{"hidden_act": "tanh_gelu", "norm": "layernorm", "norm_place": "pre", "norm_eps": 1e-05, "init_std_o": 0.0665, "optimizer": "soap_variant", "learning_rate": 0.00683, "decay_shape": "pow", "batch_tokens": 32768, "train_tokens": 192000000, "max_steps": 5860}
Each number is 200 + 20 x the weight over its row's rms, rounded and kept within 0 to 999. Layers, rows and columns count from 0. The size before them is the row's rms in percent of the matrix's.

# layer 8 MLP down (transposed), 512x128, rms 0.0769, rows 38-63, columns 0-63
097,183,196,217,187,190,225,206,144,212,201,178,212,132,222,180,221,188,196,206,186,212,205,174,213,195,215,207,182,221,219,210,179,202,208,217,215,193,183,227,189,180,204,182,197,223,228,205,155,238,192,217,200,198,179,210,217,192,150,199,182,202,221,228,201
108,202,169,232,199,186,181,188,209,220,179,202,204,207,198,231,198,198,229,211,167,173,183,182,231,202,215,179,186,168,202,196,195,154,156,217,212,173,165,206,185,205,180,181,213,196,213,188,248,188,202,183,204,206,178,187,203,219,221,200,183,180,202,213,191
095,169,219,183,184,193,191,201,246,169,188,204,207,228,173,177,203,215,175,204,230,202,209,186,187,245,219,193,192,205,197,216,198,227,198,176,229,198,222,196,194,202,204,189,173,175,172,203,213,188,202,198,220,174,186,210,168,230,135,204,193,176,210,236,203
115,232,203,178,205,236,197,236,241,168,200,158,184,211,199,171,236,185,182,207,193,239,221,204,197,203,177,193,200,193,195,199,193,205,196,187,189,189,213,177,187,195,204,187,212,214,211,163,211,230,165,202,222,175,188,177,202,224,186,190,192,214,223,198,212
084,189,212,169,202,227,217,219,179,180,221,213,221,213,196,217,213,211,201,216,229,159,176,196,171,174,187,200,197,178,172,186,233,196,229,194,208,227,190,155,197,239,197,177,249,231,240,211,174,184,224,175,188,187,190,199,188,229,210,228,225,233,193,203,219
112,190,199,207,179,196,195,207,204,225,217,217,188,188,218,207,210,210,161,200,192,176,187,195,203,228,211,217,197,210,245,198,201,236,215,190,166,195,204,202,201,180,180,188,195,186,202,230,172,188,180,181,175,156,207,204,171,223,171,213,188,225,202,210,176
117,194,204,174,185,193,192,168,191,206,198,197,169,175,212,194,203,163,164,148,239,212,202,190,222,199,191,242,202,221,206,208,196,194,203,221,171,197,178,179,209,220,183,180,176,179,185,212,180,220,214,235,182,240,175,209,209,205,170,213,169,216,207,206,221
095,170,170,184,197,231,198,201,215,214,179,208,162,167,234,180,170,219,229,203,203,203,187,232,177,195,205,203,209,206,200,188,192,198,189,226,193,164,194,210,197,196,187,195,202,208,168,190,194,234,196,223,209,209,207,214,141,186,232,224,191,192,230,199,187
097,185,179,150,210,195,225,169,173,186,196,194,196,216,194,187,226,160,210,156,220,215,213,202,208,199,178,219,206,189,182,207,244,211,195,233,192,228,206,190,233,191,192,219,182,172,219,187,168,158,204,228,206,192,210,200,216,218,191,171,177,201,184,209,210
085,169,188,191,214,169,175,195,207,228,261,215,181,175,209,204,188,215,188,206,201,222,182,208,184,217,163,188,228,200,184,190,191,160,176,175,166,194,199,193,162,218,205,197,168,155,190,191,210,223,205,242,223,242,212,211,187,182,200,196,236,206,161,184,183
112,211,219,206,216,226,197,221,179,208,173,230,179,207,210,197,206,208,177,248,222,184,198,187,209,149,151,181,197,227,192,184,193,188,179,174,206,191,207,225,154,207,232,210,161,195,188,194,205,187,161,163,228,190,173,201,203,213,189,207,194,193,207,218,197
094,154,208,178,174,202,183,206,190,164,196,200,185,243,221,215,166,176,160,190,219,178,224,156,197,219,254,203,237,166,216,199,213,206,207,168,211,208,177,186,225,219,211,199,179,229,217,204,186,196,216,211,204,206,219,229,187,217,205,184,177,212,192,215,212
111,203,128,232,225,207,200,199,180,188,218,211,218,173,176,193,184,204,236,196,195,195,175,179,200,204,175,211,174,164,173,171,236,176,190,189,203,214,232,227,194,220,171,206,213,201,175,204,208,214,167,191,223,211,199,212,225,206,195,204,192,244,190,201,191
095,188,201,191,231,214,179,214,178,173,188,186,232,164,220,192,178,191,193,196,237,179,202,195,188,167,230,196,185,206,209,210,189,181,209,203,221,204,172,192,225,192,216,166,172,179,185,180,214,218,224,154,200,242,207,203,234,158,160,206,219,235,189,191,180
098,173,211,188,196,224,217,180,177,197,219,214,189,188,217,246,198,199,224,169,198,203,206,199,174,194,223,158,210,200,217,201,223,184,207,191,217,172,191,195,211,224,201,188,225,175,225,175,216,220,216,203,210,176,189,202,187,162,211,195,208,190,193,152,180
111,189,217,197,217,194,211,204,178,214,195,226,157,228,206,212,178,193,201,189,195,167,213,230,229,203,230,199,186,230,219,185,186,177,238,215,219,184,172,177,160,182,195,200,212,206,201,191,212,204,240,204,214,216,184,184,248,192,209,217,230,225,229,203,227
101,207,182,210,222,226,204,214,204,237,206,216,208,216,176,213,205,176,180,195,196,217,216,213,207,174,177,185,208,192,219,220,208,171,217,191,172,198,184,242,199,224,196,198,160,207,239,174,170,235,177,186,207,189,177,191,234,205,223,197,183,203,192,184,210
099,212,223,216,161,204,202,176,206,196,210,200,147,231,210,196,197,186,226,194,194,214,169,180,223,214,212,190,214,238,198,186,190,194,159,228,212,171,210,207,175,227,162,208,202,191,215,225,185,178,190,221,220,167,237,191,204,187,187,185,190,182,235,195,219
098,199,220,189,188,177,178,185,212,192,196,217,167,194,227,177,207,207,207,183,197,188,188,245,206,169,201,216,154,207,207,187,201,229,182,191,203,180,163,240,203,190,239,218,176,222,200,224,207,217,236,213,173,153,175,237,201,203,182,199,209,221,228,179,215
098,173,182,191,192,186,202,194,214,212,200,207,195,242,188,203,228,212,215,178,199,188,236,180,158,207,153,201,160,201,194,185,193,205,231,206,216,223,195,211,201,222,230,207,188,191,210,186,202,199,169,193,197,185,201,221,198,205,194,207,192,242,174,175,206
099,195,209,197,195,214,206,224,191,198,163,187,216,207,214,207,202,194,212,198,204,206,233,198,189,162,201,206,195,191,208,205,197,194,182,183,182,220,191,213,193,164,227,193,169,180,227,220,204,180,224,187,241,227,191,163,198,185,234,225,221,223,181,201,224
099,217,185,192,200,200,213,241,174,192,218,202,220,205,212,201,232,186,217,225,208,209,169,176,202,197,178,185,195,205,203,216,202,217,209,195,201,163,182,223,147,195,197,219,165,188,211,194,202,195,194,187,190,181,212,190,162,178,198,215,198,213,194,173,245
108,202,198,214,180,216,212,191,193,194,168,208,198,225,230,215,205,205,193,163,240,220,242,226,178,190,216,229,160,226,196,181,219,183,163,191,230,195,197,245,203,182,179,235,183,192,228,229,201,221,172,177,178,215,208,197,193,219,181,181,219,208,210,156,179
115,181,235,178,146,158,209,197,184,203,175,191,204,155,242,212,187,197,210,202,222,220,215,171,228,178,177,220,238,234,179,222,209,172,202,241,200,213,217,191,183,184,183,157,192,172,191,230,200,232,164,189,223,208,216,205,201,211,186,181,253,205,186,199,197
101,211,167,243,179,202,220,213,215,200,207,190,195,245,201,174,161,220,211,191,168,200,212,184,189,216,181,230,202,218,189,207,192,188,195,215,195,224,187,226,212,200,224,207,224,195,198,194,197,204,202,199,226,156,239,193,216,180,225,176,165,236,183,218,208
085,206,212,197,180,207,224,178,179,223,195,147,192,193,178,225,191,191,227,158,168,221,169,210,194,185,203,209,172,177,182,212,189,224,206,191,232,219,217,208,206,198,221,222,179,202,207,167,201,190,239,205,214,172,180,193,202,210,184,188,211,211,244,194,158
# layer 8 MLP up, 512x128, rms 0.0767, rows 39-63, columns 0-63
104,188,215,172,202,156,179,219,212,215,196,209,201,188,190,210,197,246,179,200,211,205,210,206,216,173,229,208,209,201,162,219,206,227,213,179,218,217,173,222,179,192,198,177,200,213,193,175,200,205,191,201,212,215,195,221,163,168,181,186,199,227,200,203,216
099,181,193,212,205,228,221,195,193,232,211,153,230,166,200,229,172,201,246,156,192,198,192,172,208,192,216,177,209,197,207,202,186,210,193,226,216,190,215,203,216,201,186,179,218,198,212,175,234,232,199,189,195,193,211,171,182,177,211,223,189,228,188,170,220
113,216,217,188,187,219,182,202,169,183,183,210,226,192,205,190,249,205,210,187,194,204,188,166,230,160,200,192,155,179,177,231,216,221,199,210,198,192,190,235,231,169,200,170,192,189,228,185,208,230,223,216,214,189,199,209,172,208,191,247,202,170,219,220,171
090,197,203,193,196,228,193,232,186,230,204,225,197,218,193,168,207,215,192,159,188,174,204,192,223,207,223,202,186,214,260,241,201,169,181,211,204,204,232,200,203,202,197,206,187,186,189,218,207,228,199,200,216,227,181,212,194,213,204,177,179,176,214,196,203
114,205,209,196,214,172,218,207,220,214,217,261,188,220,199,219,229,202,212,185,186,174,210,198,216,232,216,197,220,189,230,206,218,198,177,175,197,225,202,195,214,190,182,187,214,199,201,229,201,211,209,212,177,191,182,199,175,240,207,175,185,185,185,215,230
108,200,183,195,231,195,200,205,234,215,206,186,188,169,206,183,199,202,211,170,225,234,172,205,227,171,171,191,205,205,182,181,196,197,228,199,203,204,212,166,202,197,184,187,180,226,210,189,235,171,268,191,224,217,231,206,196,192,188,222,221,191,208,182,198
096,224,203,235,187,209,185,201,216,190,180,173,207,170,194,214,218,218,210,241,216,185,200,179,195,177,192,216,200,192,174,232,195,205,188,194,190,220,186,182,193,215,201,208,199,191,206,218,155,198,209,201,224,175,228,176,184,221,175,217,190,164,163,217,193
097,160,168,198,198,178,186,229,170,199,206,161,214,191,229,190,208,200,221,187,195,188,188,154,217,183,205,195,202,185,201,215,213,211,240,213,172,171,207,221,216,197,190,170,251,191,223,231,178,215,212,200,189,181,163,220,187,205,192,193,245,210,185,204,207
088,218,166,178,188,193,208,199,174,178,193,163,183,212,221,194,209,179,214,199,192,194,209,190,197,179,178,180,183,199,221,223,202,210,240,192,218,210,208,219,214,196,187,181,205,212,198,250,238,236,206,183,194,201,203,207,192,192,209,204,188,212,204,180,152
104,205,193,199,205,206,207,170,191,191,199,223,190,215,156,192,183,207,211,162,218,206,237,186,192,206,200,181,200,243,224,237,196,224,220,195,214,190,228,203,172,151,170,182,212,182,201,183,194,164,187,246,208,205,225,168,197,194,241,227,209,220,217,201,188
096,200,221,197,200,221,184,186,186,173,214,198,242,191,161,223,183,188,185,237,227,218,221,217,188,202,217,158,180,200,228,193,192,202,196,188,210,184,226,189,181,207,189,235,222,194,175,192,224,196,176,161,193,192,214,205,203,224,197,219,199,205,185,218,196
110,241,200,213,178,188,195,248,187,209,192,208,180,187,203,188,211,203,210,234,176,199,179,184,209,207,188,207,198,193,196,195,158,189,192,233,212,191,213,196,224,217,172,227,199,187,210,225,229,149,189,171,235,177,217,182,170,198,214,229,196,211,165,223,178
101,200,225,217,207,169,189,160,205,180,173,216,207,180,216,234,202,190,190,227,230,194,189,201,200,178,181,183,224,212,224,217,210,211,196,178,204,216,196,172,189,176,184,154,189,221,219,192,192,190,199,199,207,197,195,244,189,201,193,232,207,166,182,239,183
102,196,192,209,205,190,184,216,173,189,217,219,168,173,206,207,207,223,188,182,211,206,201,210,174,175,172,215,172,204,188,212,186,190,167,188,185,182,181,226,180,204,242,210,197,190,191,197,245,223,269,201,184,225,194,226,197,195,200,179,213,211,167,207,256
108,190,176,199,203,247,204,232,189,204,216,197,208,238,184,186,202,206,196,213,185,237,171,175,179,193,205,205,233,206,212,234,204,241,185,199,196,200,208,231,164,206,191,207,170,191,197,220,203,201,211,263,190,209,218,181,192,172,210,191,221,179,209,184,218
103,208,182,217,180,172,175,221,200,240,197,183,180,181,182,216,208,210,210,224,218,215,195,184,173,213,219,233,181,194,201,200,185,162,245,172,191,206,212,214,197,221,196,167,205,195,188,162,233,191,169,196,183,205,244,222,190,221,226,199,210,199,212,238,194
093,206,202,190,218,213,200,198,179,247,254,222,189,194,193,212,195,198,228,189,220,184,162,220,241,186,189,207,197,199,196,210,223,184,219,187,172,191,226,197,198,251,231,204,188,194,231,187,168,191,196,207,176,211,172,220,207,177,190,200,207,175,192,239,209
099,196,223,194,225,177,206,156,185,228,243,191,180,174,196,169,214,215,199,211,203,223,178,225,227,184,169,213,165,207,217,214,212,168,184,156,211,170,174,197,193,182,207,242,193,220,175,208,188,203,201,175,199,179,202,221,193,174,174,193,230,208,189,220,203
100,192,199,219,208,208,194,183,194,208,196,194,187,214,230,229,208,214,158,243,225,156,166,238,234,226,205,167,220,215,235,216,191,232,199,208,221,207,199,215,195,167,166,208,202,214,203,225,219,221,155,185,194,219,208,174,198,201,168,198,228,183,179,222,208
102,205,202,191,174,218,174,176,210,246,212,199,208,217,184,195,201,215,204,189,200,194,219,176,217,194,205,174,203,215,194,185,211,205,171,199,238,209,192,209,216,214,232,230,217,190,187,157,221,229,195,174,218,191,217,193,151,196,193,192,218,194,217,178,172
103,170,197,188,235,212,187,190,156,207,227,187,191,212,181,214,194,213,208,216,189,229,178,199,209,209,227,238,221,186,174,196,178,221,214,191,224,224,186,170,190,240,181,192,191,179,205,175,237,205,204,178,180,213,234,207,223,195,165,214,180,201,195,208,185
101,204,174,215,235,221,180,204,195,193,193,174,213,219,193,212,194,194,186,205,208,169,195,184,200,209,191,193,242,218,199,170,218,175,225,176,211,206,179,208,203,219,182,178,171,232,180,204,177,198,226,203,174,206,184,201,223,188,168,163,198,195,204,206,199
114,198,185,179,209,212,194,203,195,207,175,193,240,188,205,193,170,226,188,198,183,173,182,211,210,191,189,175,210,189,180,254,183,225,204,206,162,179,221,167,191,219,198,213,223,190,213,182,209,174,221,207,196,161,204,220,194,203,236,181,177,237,198,206,190
094,229,238,210,225,166,203,176,198,212,237,213,201,155,192,215,220,181,188,230,213,183,196,235,196,187,216,186,224,187,188,259,193,198,196,188,174,173,224,188,210,199,192,192,189,184,200,227,186,170,213,216,173,211,153,180,177,203,159,216,198,194,199,216,194
096,229,196,188,214,197,138,195,208,215,179,213,185,186,184,191,211,205,202,219,210,196,196,242,192,185,202,179,222,188,193,204,185,201,213,225,204,190,152,192,178,214,196,198,187,210,179,210,206,200,183,217,213,210,199,179,247,218,207,226,183,191,135,218,178